From a checkpoint of a small transformer trained on Wikipedia.
Architecture: embeddings untied during training, normalized queries and keys, local attention windows, gated attention.
Training: a variant of Muon for these matrices, 859M tokens.
Each number is 128 + 32 x the weight over the matrix's rms, rounded and kept within 0 to 255. Layers, rows and columns count from 0. Numbers have three digits each.

# down: layer 2 MLP down (transposed), 1280x320, rms 0.0668, rows 1095-1114, columns 160-319
# up: layer 2 MLP up, 1280x320, rms 0.0713, rows 1096-1115, columns 160-319
down1095:116141162163119089128164150107131133145148107151130119129184178084118111132138128094119112139144115095171163136092151170091170160151051146142187098139084177134126179091141169097097105099176176072152125180123110108192138142144139153157105096082087116109145140160138096139159101104152112124144138184141140144071115115084162096146168109131107131149075104135103155167069099112130124160160118118119143132128112173143093151137109102144171119109120130128117125120179078210154169109115136
up1096:166154185127114165102092110153161157127207193106087121153068062186104129110098129142105103174140168121141106134077079148119139115134125064074113122085221113145100167174139121178189076117092134092113103137137110142152118097096137142169153182080142087131126107077133063158130102126125123116129101068142127179133132124100146105107151089137179121134187149166106116147130200130135136158087100137163137065106155066141113116141148134145181136114178119122132155101150097140126117136142092
down1096:164147139161190158125090092191129108135138124130188171098112118074114052057192092112079178130122135150131106138163111045091164084079057113126120133112151174117120128138130116103136206123148176117119110100143134125125192121080138126109100153157154188153155142137150135111127125167105100091125092089150076103104110175178097131135102167139130156134132113111125150141181090119129240158167087171132151128147152152133147121112188158181114108124151103139157158148099116118116154107140073
up1097:153109085128138177102063080141110194087071176114176146123095171141134181145108118121141125141136119103165171172169094107142195120117063151189146125115151081169084123079164180128128092107116101115136109089082144106114094129128083171126089102129039177110182137111141134162115132120128155160114140107128159143119149131140085083157159146119107127146111149138133128138128173072094078106132162125100094087159151122112134134084102165130211140096147118148099130124190066116139179177230111
down1097:107136132164121094127148165195095091151093119112095161158193131073123148125144130178111173073118117124094099132125176152123078221141074106144166111134040192085138149096151067157099100112110109117148166174100128138124129145150109144140100105135049171113139088166128190177145094114197095160085148107131133150125105119126136129164122147130140156121126104144150141169158123181117117099118114085115087057166156128142117139095150156138101117171109094135164166185105164136134131119112107
up1098:138132063102128179098142141141141133094092147137122164147150158155092150105111109130172169156167115118139126122202108144108141169122084105116129149054151143142097170120148105158083152095094139102154143099144153143142167145106107156151092148080194119169149127105138202131135119160207118080113122104136171100159109160171163118125127107115123110126120135120113140122108060119081174158062095190112163124148090081111139134153118094079111094119161129149111085107133117102096145119086119
down1098:141083157112142139156093160157088142117172110089128093094168094100150069183155142168066118054117126094137109136124180113104098099157128159092161100162120080098162123132102136136114114175133137094141124146085060131102102094200084147136129136147161101184136162106132121124104116056101129199108155159163076115143225125100113138114183115204130132128133150092150168185163108150165082121125104113104100145134194138130076091160124144103110145146174120149109124151108148160136122078117212
up1099:186107138099181139114091182219032097151126182164131103109134091148115126114099124104173147076129137174143108151092208053111173192184155121125102159077108132130080172131145163179108183158118164131113168121135118104120163039137129156133178139145154114108112119124155140145132095170142133095100119186085142127124072119130129117110176117139145082068111154125102137083128117107142139144103148166101124143137143115112162100112134108128095122124110103140135126143152130139125167142152048
down1099:149150125074186077135149133122139134179127222144150139076117118118168133093112144157141122102094113144108098088060129098195131104141098087079122162160092136172179126139072139147142143148149184172083091129101179120102168111131059109164076110221082162163153083149143160134124143121144089126093097141094151175141063104155157113097163159117091140196143131115104129093110081073108092136185081125144138162137112140088110127127130109110135110161139118109105196149072093103134111105129100
up1100:136140138096122098182097148152149164142148123106148113139125100145098103079110114178077168105131103175096163141205083106093151089102132056120081118124110153102199172127158159132169127097098132140136109115104200129104093095176113054091155142129117119115130099166124131154132102108117150145118196138132158096130105116110064104216154133093100170142144141120158171162083172144149090146122143107157107130127111134098132096155153113162110160138168120111164095102117105174081099109145080
down1100:163182046131156160086127119118168137130056126187134119120147167119122160150100154091141099133118200169126147144100116088131141178153122111111110120098112130090090165159093122110146161193147127137133129155150148164092079111068151180131095121163105130150102150198127100135128111153166115106172133136135097189143121111119073044119124161165188114139119123189106083137114085135145091066110066112132153122107166093107180168055140162141092121133146145067111117101071181151110070110110146
up1101:105134161133141130142154132156133136105107101114127157131100145212073115094094206138179125101107096112160123062119033116184149148132083143066120099117123210144104043125154153061167092090126102146155136148122144116106157106133064099121090109101041156117102126124180090145106114148119124099116125085135118128101106153118130163144104112183082158153093083109115092191120141121111117118164150136104151102134149134189162187115137114181170139148111132169106116100157119139132157109072058
down1101:131124214134123115161147067117102075109098111140111150130165142088079149100145116166195123087112211137091089154147141142095123148177118175109086134115196147143167133018151154172161141198143113159151132153112129036128130125193124100192095146112118106128147072121143126072127089132119116123078134116101119202144119147137045137060181139118133107128139152154150248154161143094118130118133132152172073178152219155104109109116089145109083104158145078081114157116064144180124125147070107
up1102:136208152106159109130126131137137152168085150165148079129100092117140065159129146101154147084130158073091147193152102122156067074108123094101172125182146090079090110143138122194143169116144121101100128131125103105159124129128185144200144153111128165095159123152158068146107136130121173119125105142170114145071127213098091151129117172137107145170155186168172061129157111200105166090084177163181143127108116127160125159097095169114147158116102097121120087192100147091101100085120131
down1102:115077125093138109157100131113152081086115148138076135120109160184107155197113160154164125076101116137157153143177125096191116138114129102138134135056104095127184101120120180129212077142166181085080077231124134115139117139171128173085096122137175130120114097109140142089089105143078122159139101062137092168180107152066081189154122188112131129153119133123160166158131115097090115163109138155130135170097116092111157174154072101129117158142159173113144131137124122123200189046141080
up1103:118126112142086123120127130105170066159142148157129158153187088136198148116133102178112108168192172108121187121073137129172097085099139125123207123102150153117064143146116090173116105103139107166156106063115156132107159142099166188142144159106116137063113110083179150107103157152146103086095105116189104151161145132138138092120123102101080129121170151133176164127100168132161159147093108184093132114115137131060091158104121124136132116160112119103149112191122148098109192148168174
down1103:114143117165144107114022107102150090177133158076140116061140111128132093151161136097122129145100185112056125159085127101143128078167161076116110154171186146161091164152104096120089159120025117188139145167102140165065127124151102124104112140082131179092128155150102077149156126136184142130086184162082162068144111153101100101116138149074148141125110122175083114121109136133074100144087109138163202079163088123102137138123193103121205034084082119123101176162114132096130144135153072
up1104:157178147168113123155133096127101118111156129124215125095127163126116168179073098120151095149074161117158108163096126136173112102146151108093071140098147136137121140135131114146127115143112161127156133148124112103152144166151082173179115133110108100098176122156160119096094105119106154062106126132159148108176101130050072093120134120113048131070189166112132074090123202111117126087150131196127109064140150132079067067194174101077105127158198130101160104180117159113147165075115139
down1104:105114167117116124091181135122143120125067168124108130146149141162156110154096091184085196149128100125125105120164116110109071125173088101097067094131117160174187096104107121104147062141146054129117151169132138136166112095139151103124110108130108147154156112076202145118117136167151104108152173145113177098131121089056135125136081109142133135146170128091121112104086117111088149059163135116075119154100076101101171118101112088158169173170087148117153164164151112129164123124112108
up1105:114038117117186106094124148151116092141154160123178126095107188086072174104083035134180128116129144138188147128091058172098114156122054092095163164186147135049131177149173133139169132060140187128136150064141135107150063145157143129101109092128141110074142109212119134140157146150130070098141126130095139136142121109128167131100092116083118152108146156100136142217124098139184089146155154127153175089110101172131061142142167109167129113176152138114091213183218141104173119076105095
down1105:120087125123094154178124133160162114060136124102092114131091107089096127074128090142158103098097124115178120141116100195175105149037083119109148158176103108097107145119125147150172128065104066132111084107164163133157114119155087090091113113143134119131061137135127148179157185079153109114149122145152153153174082130150189112125217147185130160108085131152087110057148149101096102079178104170154115103118091122116147167096177139079109132130104149102116127115086138128178123127145151
up1106:092112138097107056128155197144124120131079138082074208121083154111105124127123116130151163169168102139112076170086107179106197132162164173160125150182118095140148159129146142167111184125107126131093119128142090097149140097174096141067116121121122130132139156080096100139106154125152098163140097098118100178087155120096124079112077103102120185155143119109181116148108156111149230145065060163082197081137172131105128144142127155113093124109143139133159081146104141147199091110146151
down1106:123080091128129128185148107118169134127111113082149155173102123116166098101119156156132168130110161077127088109107147144111110201146184026123150080164153113168158091113136095090186126122190126100133123107103141113105149114192134098161159127129141181093157142083086144169116137170111097151084131125102156169151061116090163127137068106122130094130161098124136142052107109146105118083114068154195109082071136127095104163150081103104115134060125130124091166190166189158065096160152136
up1107:071139147122173136119133167049152144085236116101177123103078114137196109167179215080155098154150185118107141096130144121136126126084098167084127077195151140105198125101148091148096128143116105120112172128118086159125154093156143167091078126084165136170097147128155120145092116143079112108169101143123113147085163134176130218152149133063090147155095154089177149140100132134180114106145088179159110167109108161135178097171167186113120133091117071116135139101140139148074126094069157
down1107:069127116133104160131173162141103112068184156175097115102106109090138114147195183060123128128157162161139090124110104156179131100117104107149162134150092083105115137106141087156092137070132110120164061117163146159097173148122119156124140119125138112108080135155151197153107160170130115164132077146144105116088075118153105169119142152180139164129151080106138177094107153116101131181122152102076127158164139120128103130191110149112106129092170144106150164107090130119132146147129166
up1108:125195141172158111103172098104160119183099168116148120124140094107116090157132128182082106104064140093127135123108086079138174119136145099136090183129112064110108115138095153143079112112159051113093134107147121128079172225174106121097077130156098110159130104154088165089087065110121176094113126182168128090139122128158060157123071109100136110124149144114116135157056165134144144111139126127113091151187169142154076125125137160161150132091099096156152103166107169115148135109104140
down1108:138140130123050145134094153072125127099137112161128107115148107084105152128222095134129129087096142142154132132113133136137100051099170124119106109078187075147098131173126136153094153137136149148187103121091164232127121127080113051102109104133129085144092120124134126140126162071132139168126139119079183149148156108089137127129135172093126140171093148105135145134162127084159173105111112152134135146111140171171132133134116100123107115160128114127104071141144109133141091177114111
up1109:112124153142078080097102147133086085141116152163132151136152095133109195186113111114129075106169130088123090089150115111143127126109163115072211137159120163146164133108117134118074083139145236096156106137137123054141104170188066128114172072116179121140140137127131118148126108138128161079138119112094085115111090103162094111142181144129151150119129119138124069122113155109138164109139153133151110117124097114142138147105120178160049162172091083165128164113125140144146116126151125
down1109:148095160136130146140126130178110084170112080162062115092080168129139130117126121132155131127146104074110141141172147151095130167107168157074112096121092138125154096110177253188089091118138122180159137124102127115123147097158159137145074091147157130168059169157089147147148140171147071131115160127121122127112165101136122120152100122105128075112091084063113156150124174103136130161127102128115170183097109131126109163183134138109100149130143137109126097141169091137168108089051156
up1110:159059147140117141125107088119112138172148146100144142151181153161062105113156160183127165142149138131080116167088135101103107060074085101154136141109174142126120115179183122139162121117118150073150176154147139125157085136083078163127137063138133127094153104146116147075123119137127113135099143157146128189167108167099098112112184115092108086077139110139136160102136134069102165097165130126102139113159150074161120173159081113073120106164126160087149124147117161104165124119087122
down1110:079163118135104148143108155111079115146126113147086030161135109072102116205117182103136085113122130080147096152104127162128128139132103153160152095173118079151167131086167092150110106158122108120125088166121127166136146123174115103168146156117070102142172102073091112119092137137147148184158106178067135131091152107078105120108132173190074153130079120125168137150131125151123107188153208081145128179106080118154152088155123102184105151110097128112083113108118138109083185148127195
up1111:112079177196130100105115155120145082201108114138133147194102110185117145113124095126150200149169137053174110120106119153084079121191132104144197052161193068106075129071093167170097138139152110145088122098113121134139174135158099164162157177107077134153142174112081113116118080102173124118155115155151151076174075149173170096097146132086178107171143099152114133101115100172148093107082077112178154180140146092090079183074137159124131102146100111121160136161118090126154139139061125
down1111:137183165149197108127140125139120138128163175135087198126168141075150149114080190158151098059127141190062175114150137138115152108131193166099104174080139140128135110154143155121189113089154023129162173145118144134085087149064155113108075124107099129158168186164112151095120127103103093153075123166151161173065104056105132104179127083145118119061126137145167145138134118120110137155120211157199124118146108101171146072153097115060173097037151140093133073152122093134110045139158118
up1112:148117100176137099131110100116131121176187157093115110105115133108114133137153109148138093176127097140158125095087093128126159112132101091081120141136110138160100154141145083123175055099141181183056150099111099103203166124176133111097121182109133083097165187116208148116087170174145061112059085087173172129167098122053138105091162108143161115128094124168163160124112098116136148081176147120184116159098092101116151146123117137097099178109178136093101090140160154070131153128154147
down1112:140199118148119167091152181233137101077150114116100153125155117090113122111156143089122143092095150144067180149141178105169154172121101164153152116118141148105126135149101132163117157122066132188176144124157103153110146175155189154094129124106050180160107123021143169093113134119160142154093159125169161119111126102146137103134118102085133141110104108123116104105138094130065162099129120094134104083101114104117156118084074119104098095148116080117139161143169121120091149096111121
up1113:132102122068131070132153133117120111128077128120092166083067145121065143192194162070149206166069149128151124121117137158152119095042140100133148122165169078106123173148125131139101126091101131152108095137113166160112144152125083127149125140170092132179188166100151128138128105133089140119153179133143165119108175168097137136190119125132135181136080124119127142164081124148148161153063154156151084127130126075160091144095168135084082107187121125162176123133126098159091151097127099
down1113:101082219159160183117114112070141134119072129122149170149113156149125125086097103125099106051110132200182092133136122108124105099205129169120125151132076114096105181075149119129157155090137171064123148085093139113143131118096065116119080094144113125103093108100088146094142159094109175105084138123089092104136115083151137139137056074056108101163162161133149115136133150136096167122170099124134096092070136139125083084101140140040138101146120093102164105137141060072110165119141175
up1114:100124100147100147101165076061161162140116144103099114097161129151094120102153148093164198153109156069113154094080106125152121129172152162100147136090116117115178111169119054196134100095153120128156113149088152171106142089079173195115140150138120141136132083114101108126120157083092151095092142090115126151093114142064101142153149120104066154110199141129169179122112165159149196184111114089156107164083187101143166076140078174115148170115089135136086115114179161144125126187124186
down1114:185131169135117165156130114128135125136127137139139160099128183087120113109101078170129107135130150163134147079145175106103153109110129156150164112163139101121135138082155184101173152126092110176174094141154119199145155089113130166145113119103136135123125135114092106154093168079122139109110105126122084117137110129104156141111127086158130167132102112098097187056095077103106124132108137147137148134142164109119113129151132204138175153063123064165152137130149145121103162110116143
up1115:070217113106148140084171140110106137105162148147157173121103168123140122122127159162138142116086122144119093121106119073082121167148107175061148124181147178108160208146166112129158128121103126159089095147169128158151123160172132155132083116179143029148141110128095180071106144075093111079185103119066156156131107152134094158124107126101127124208129100131121085062148138129097108098200114160114152107165110130147107112163118106169110183116095098131163109147094099134153149091109186